python train.py --n_layer=8 --d_model=512 --n_head=6 --n_kv_head=1 --head_dim=128 --d_mlp=1344 --vocab_size=8208 --activation="swiglu" --norm="rmsnorm" --norm_place="pre" --norm_eps=1e-05 --positions="rope" --rope_base=10000.0 --rope_fraction=1.0 --qk_norm=true --attn_scale=0.0884 --bias="all" --tie_embeddings=false --parallel_block=false --extras=["capped logits"] --init="trunc" --init_std_qkv=0.0177 --init_std_o=0.0145 --init_std_up=0.0177 --init_std_down=0.0109 --optimizer="muon_variant" --lr=0.0125 --lr_mult_up=0.82 --beta1=0.9 --lr_head=0.0024 --warmup_steps=75 --schedule="wsd" --decay_fraction=1.0 --decay_shape="cos" --final_lr_fraction=0.0 --batch_tokens=[32768, 65536, 131072] --seq_len=1024 --doc_mask=true --train_tokens=465800000 --steps=7148 --dataset="wikipedia_en"
Each number is 500 + 50 x the weight over its row's rms, rounded and kept within 0 to 999. Layers, rows and columns count from 0. Numbers have three digits each. The size before them is the row's rms in percent of the matrix's.

# o: layer 2 attention output (transposed), 768x512, rms 0.0763, rows 54-66,182-194,310-322,438-450,566-578,693-706, columns 448-511
# v: layer 2 attention value, 128x512, rms 0.059, rows 54-67, columns 448-511
o693 097:451481506593507395466548476515549505437494523548592505508533477475532530591556516517470542552591492550498550504552462490488449482456524405552466424488456528418459530492442446462440507612349460
v54 100:588469523439481483529585581539479498434430450480404493519507476426468518456463502476456468520547419551466501538562477501375495528427514586532562497488466474432534472563558444556510499552482454
o54 112:473515447573551411512474390486492571533471488451503424469510458451527539509592583472492448500517537493463481567474551469446475462492457391542509452474549557545525493497517519510409550433453456
o182 097:460553645553497539454489448455533439468474472545572494456475470485603540586491475532411469461453493475526526483579471513435535431581535537537553563463557456410496540460534500453514432500537489
o310 109:531450435470476526473532480533473535427504536572420416469508456557437532595545459525550501541529504515561489548459544560514495468425569474431493414464507446443459489437501522451493516465506539
o438 098:485487494457490547415452467439606540462448525490525503472520453516564543408365466484461455515533483510473481389509453466491507532470551512517414511468481410551575497460494467511476526454481516
o566 094:403504463559530444558411623484484461507481479546534508435535535467487514490543579508506531474483449456465489505500501504538488595526536444499552585463464505429423497527447605529536601616537488
o694 094:476476512515538512496443582471464483449501539433618494511479511450438557491429551454562463507639575482521493461511577571597592476466489492445506435495478618521548422490516517500537501517466501
v55 101:434425481549478535521597537403578438463483441465509466529492458507545480457483504596544462523483524453560490476500536583570556464554460579616516525474477537433456412473436494505602561553494512
o55 102:608469438476472541524492403458493602481468508559477534491492563523488473538461519543442472495503512466525545423474423476415507520535425564546558553428470490466553388480452386466527521555457535
o183 106:390523508445456441463478473493523524448490388436534471389523516523447542454508514511473439451463534521483506483577493429586491495483567562554481507554567557523642522518489510472515488537518510
o311 111:489531486535512573522582454534460521507564492538523448455484488386484529505512519499512619504482466483488556486431517589478523443504525497488479418485506520504535542525480547508489475430444512
o439 098:478566538591458439497445510542517498572483541498488518517495375477488517463598538472471510501412512524551509589617436421438462445602602484483533507479497533457397503470504510540416426547536502
o567 098:502528413457495523447520544521416586539465530488471492454438475488504496477560429510458462545364462500550495502495536539455538485478472420499468528476560515574431561501537515475506505492560571
o695 096:517450443501432494531547500440476552394416506533457533490405467511537492491615535468545465506575609567458428451489580507554531474478491512462460528518462544431560457569436473441425544497531439
v56 100:532561504588512540509495425420562441479453509427497454601452485443491514465501414465522577531471503523511525646481450557497571469531522508491520421483512547479496523531545520474469497490486480
o56 100:468416503463558422431553444456540462469490516494558422436593481502528487518464571564515570516497525462585494409464501544569571486485552512432524549568510512508426522561476569507513535532505482
o184 095:540543549550474514473614489454506523482456397495577487467567496447565372506430481421395518479485451462441422496428464337470537461473508524604461521555530493526525545521582552465515486542436404
o312 105:425574475545519441453412477537522534519492482431540439520518446467471518460493445520478623475425526469495584540483372524542510400543445490558429465472531403578500399456433427512525519507491555
o440 100:513560525521500504544485465536455530450437495531504553482437453578527604535495544544556546477521473482545532549563501582490455431645509556547491495460480492607532488454535482459510494488538514
o568 102:463493516487467502498525477489435513460552593533565490468495497526490428408511459513545499575498474438554450419588557583499517669434465531485508480484360591536499401470477399549518519528496588
o696 093:504558545493432469520531553501455539403511541517484557524482528473468476476539518581523451403496461470497502478485469553526513539499505478514483568452545513521513503538480555473529451571566604
v57 099:491500453565501500533458444550558580462574515375499502457491436400569522508569513474489519602454521447531477512446497602487460521450505504466527474462501453514523559492563483473505508425529501
o57 107:493492418547437561490434620521487475494385562589583468521500521460488464522503482455493484492499420490534475458555561516405473488523457528575585558492470507537466491474483439462512481527548508
o185 099:491535507463483643464500616561433507463585474517461613412619524573485411423524462481489491515507511506496505471442521472496571483482499509551456536636519477482512477401490451429503501501473560
o313 096:491522444528490580502539431494397424484515444564576573514543515587491542445497476522500518613572498535483499571529553500489466423570426592526587450511492565485474521466444446498433549477538453
o441 098:559539536506478481496497518516487549468546471458379535382515505508553566486444485478550487502507416516543455516494397469443408547458471398510482538457476431445527661541513448541487548470451476
o569 094:394548559486578448543442423550527582578540520445468552514487479564445437476400530491548483438554532457413442504509505513473421545477544562520397571481590558418602462577569484509499519444566597
o697 092:556540575456457499425479506469452427475537523446491468559484525518545536468425550519551463496476555338420470508519491501625401507544520501474456496541527472490536529588583521631541528534532623
v58 100:491467435500473449492587524518416562502539466433503478453473584582532417531420474523296489498507526505397525537571535499432583545442437521445561506520487425488445489546459477535449553458454615
o58 114:476508550541463561428438495442407490467514438462507579481568499515512510497476500550512521503412528441499541426513545402602483485555538454465503462414490543488526517506493582501527516557564504
o186 105:442497524539581540446556476478570550546529419570436446464463561527569392489546470453460462505526419530551529551516586431439548460491509509534403474576485459423464535487580507593503584582476484
o314 104:435477510438469581577458511503576525446509460421452441492440503508547349463560528475546505538509554458501557469486452521485449494445493513440489549452557505513470477434411494547450515437548442
o442 096:411491517552513511409478446516454443476518531498558606548543524440501614552437539475426541535536528550594452528502466493525496433508465528552519497588478517477566493570536527472577497484520492
o570 096:577552432460520423510499555486469495530605551510452389477455472461533551559515471539481358436421471574485510438520515432425585568472475529503507477470451471579522518543552318436519401422451380
o698 094:478540392465498519525440566437538580552368462467504505482498496511472466458478494536588597449426488614450549542568480515545484557514469652510527572511530507452454558491490594451505519523455565
v59 102:490399413526496457554525474448450460536498401421467388456566504482560428533519524530499579539415480503479470508528570525490447428479478511462483451553576492540496447515412547474606473530525513
o59 101:505439445425513571605430520487527492552514500529553522462451501501466486448509474495508508589599519643559517436482434492469494517523499487526488582494473516544501579457489538516598490511467508
o187 107:467499580586496495493504457610584511539450459450538447438486512504425530524461496464507519560543476561495499537529547494543505518421474558478434449509434497507467508464578578490516517545516464
o315 100:432611531463469488453466497463477509532519408458439605490506435570498435563504503483447495540534476465590593579440491531531507587488504396550433410466544519502583567588407589629547492394542484
o443 094:618479483502536555458500558500466538495468598549528513436522521444454509521472581445523472415565537545363496430428550375451496547437524553511545508597484556506431525380554485461528457475522503
o571 106:469556478558515477504593620458551406461409483559560463466460547479483428484490528514499555494554489446435448513552520546590532548447518600492497452349482456479527472509511441419431444394447617
o699 095:491488385473445561453491535517447549400449487514502476482493463477571439610592567475484606461523449557537506440518461501496435459556457502505550507513448571461553494591464420517489549482514492
v60 101:462495566510458454464450421469597486513453485578544534563567557491447518545639549551455442530584482457557526586474504523523487511436385574467513369503535552541501462547452546503519442492482462
o60 110:514509554463510521446510437505604525498426495539535519511497608428534535523436528461426502401556537486510449537543450434471609516475451560514497442473616489538572522491467418510510540426467387
o188 099:530524461527518460626503503558407478476601509517506574522525434533492535508580473574456475528503546623523529465591604491493453505565533474524538500518574456531488542511502496492486503547502564
o316 107:388529499460573504461382457454456370444518605531495526431491468457434471529520511533571522507412532475534594455477532597526497485507505545480429533390512495551515493552473480511522517540601507
o444 103:429500514561592538484516423447517535457481552458458485547534478538501422447604482524476443507481517520476558416450454401441463533462510528518466547493444522518548526415412453536467479557466438
o572 103:433427506545503442510526509560548530527541541403470513531538493605508481409531548501500561392397438433494497511456516545508398421458508510449466517595414473455489544569517523539503494473397562
o700 097:416446472593379544522394498532443458565468512443492438502511466498586653626529416493528428493530487476520553557508448453497466516462538449514552430474499494441469406494538570512423471534512458
v61 099:458505472527551477501552524532548483431496498465344475500515430489456437515552535549558518512448538480523553553499536424577524444539448462500505430548384522483465426505489474435496504569469444
o61 104:577512519426477391526493384575452541493485567505411525466376471513544571496574441516580447523420561502495500549558544489533493376496486486531599494522512518556547511546572583448390537461519446
o189 096:510528447485553524506471458558450492490483470457506498488522554503423428516431380463400461459466502490482475501441509480449481470531567530506554469469433425456516522514494431487536535432503457
o317 115:466506567459498503441447555473517501480491537508406478499502579482478479469516466603514442522449578499457489466429427556437534450425605476491454432547545479489475395445557535440601575545390459
o445 091:558511461489450525501585517489459525461453553423525500464521414475505526426614517557550571399508411514448502534451522528540498416546464388541476555504523473495491447503491466569454510426553483
o573 095:506472528504430536435406523431519532577439558451420505509529385447390430547454519518462535490508474512458579504521502454430457590451483562526523469496446568512429523543414589482522443510532622
o701 097:599589374393550554536547560543531497478597551505600504566542518523435418542444492505486566488548547472439560477513534490491448503525474554388540505498439596426523531506502503479498509517468580
v62 099:572511491545475483476553528520475425423418433578604486559517406598491543403510658547421574426440569491401520427508505477403515541516510495404468538479560499499417492453547547487480470574541566
o62 105:484546508543438470455439457434411511540448464533553520460423576456476476541479538444544479482568523531417404563543470472553457507506463485562443452521515541496533409516463522428454511452415398
o190 101:504454530538589488480490551520595607365480593508494478570507468503456372557518484527469548451449554433403427443402486471441411499503530531487489463524517574510500551532637544510442481540450472
o318 106:510486469532557551413494460462497521485514519512520530470519512555565486468501528525572469422431475500540493516564480452504502503560542585541433621489477497484439489475485510445462548390509532
o446 098:480530469568482498422463569394553446526523450528413529524495584455505573468510538552407405509463571473484630518497449573451532519482559515508460486440503542476458480538584472392588605550486513
o574 097:473378507483486393558598497455464383504462413516496472448469599549444549434499492530457532487558530498533611563496540499564620583444506582547564459459415476447424497471502526454521507453546510
o702 096:608527538550474540519508537528436525572467520435552514515579539439486451518524487536502574480505466505487619549551448525584522447541519423423511548454589582399569565460465495497508538583497467
v63 099:541538481454474503515489363566513482384475514496530498514536500460504459487600479517426502467605546461528464507522534425442490509452376435455619530439567504525503498418515392561439459567547552
o63 106:515504433503424613476518528449522536508530506499514435439496608486490562517503376558501502464502525498423470491510472584512547544413447504537413427383446430577563539534538581398611451491558487
o191 094:497547528492497544509573547545449527548492536498553476502598497470461466497408566555435594497505482491447560576615466462418448455441439514585502483521531467470472487453455443523460506516588512
o319 101:512433428491500497454583428510471487447517548463512511480527437474440580438628455500623462584518533514571379452512562599542451422622523447437548511562523516498514488515462517473571456439508519
o447 100:438667520444580489429528442464523496452443433546413486557537439429463514553503475536401438557503527497515462597533552499534531517504536525353561552576549585498427529436448565494556492496442438
o575 090:523493549482492492568515511506504489472574522534500395527491546553462549533551509416442462484481472426554441419445531501555524453471438528475379567567485486476598438557468518522525576496502589
o703 092:534414446455457523471431504548525529452598601462455547589470489548473518612499571527477514475384442539483550434461493523472562530490553579484549509408497477528443439572494564550549524518524459
v64 099:471478554531528501483462447533450551467406492521536601471522453486442453548505509496477577498523502560401520472444543600516514404481472429571455439521437544524417429544467454538477503567523417
o64 104:480578454565482520567545528597520471464527590514516528603505554527549509448463486503546528370526543447537468441523480529502494502365543541453550539515470518492422460501579454556536532521517508
o192 097:540529480516562524409492538430475495563454508519479482521527499489492472424520489434538492551517559424536488490478477514534454605590514428462447530475447495388521556491433414494584554562518496
o320 102:529412484442485472464481521444430471551461501483529501505466493560503474523465446455554472545496432519597476539498525531525524517461494579442531557547504471434555516497548513448485513523463460
o448 091:537564518599496519498411503507406469487486444437446516451535623530487603462559498519468585448564438511559482458550556544463500491550588444571505440454503461420438470444408471533510436450438496
o576 097:544454567450527494454547441493510465471464652413530518507462466445521592544559477511469434517483529541467396407578515460428471506492444499484441526498369502527547497442549540509502543504567516
o704 092:547543595487502437493488434431459490578546477447377493596559455532520493520550467460471499557580430444444522435516522449486445500553513378562450443503513407579571540438476465531586531465509542
v65 095:473495541493542500480470507483492488477458538522545480453557605437478457498497473535446493411516449597526474506502499619410509528558473431405545555566584564477576450475483517570483563500478490
o65 101:467532536520474553517563573546509396509517472468436512424432505610502537459499499483497517516503468468539494439480506469493482497502530521546487511477566465472470629481568539510508508520544445
o193 090:489496499542543505550564541586529529503413505534418468486438581545528532532556472502489433518484518461488516494510524488419500458576461492525433613532531460508525595539487403525454441487448542
o321 099:547426513530499507621477487415516559478521575574584533501422589478515459520394549444589530430414557516505486481508524473640462519463429494540498491490455547388550490455520510431416487566556497
o449 095:597436506517472425462513475435508517481510543497495437443464531533525451544424467565427510448528581506569539520543590423525510477523430543443516429488439520459494552534518538559565524556509578
o577 091:464494504424605517415483478442533584547496460485468509509544526452553495522492563451596484580434485481476445550542432486518551428429485516537528516614510544508451550560523493454508425470514410
o705 089:516540354526456389449488497430506492565504523430510597543525492526526423497541512475530454559469445493445544457540537469519547499507513500517537450533499509598462508539518533523440514421527547
v66 107:504467535540475514454528541497530633414499526543533533491623500468550459548455495480567490573541608529576435517541413531529396552466514544531480446506504459487497437477468459478514525617498519
o66 107:541523441605566466530580574409516445378492518405496452537460481593482504469483457438479444513498500572482555509501591448447515413573454547596512477490559473531533599597595493447493538547506434
o194 104:511376507459563424498536538464494466498446513497481549475596457493485554526614495513447533424500590466473458474582468463453599490475598430488528586608485501485476456406440463452475540662457515
o322 105:496541479539388508484420474522565449557590431500474422538445510476414536399485513419588463568470542491432533514485518510554437514528440560522520459566564496580440532459435475489517500497520487
o450 098:456529545502532494491425488447551485508546484477486528518479466446516422517519509503490568456471409438550532502474393458469559498503465607494499547428449503502458479501463538449612397503510540
o578 094:479521539594425475517555483460441403542493450465527462454396487460564552592390514586432500446453506413541527469375551492524523387539425489528521457477536458504450562557455482573590443567497476
o706 098:473532516471528586466445552517478518455572578565451518493474433458456537520498472457484611500555528408404562478458477491537436417406534539553454563404489538527562431619512575476481548436598495
v67 104:567538483533464398419505430509560561608411437464540508465395502450487512492532553585492461591402450566531484486440535416399475555506495484462548560436500554519466545560496459459505519462615498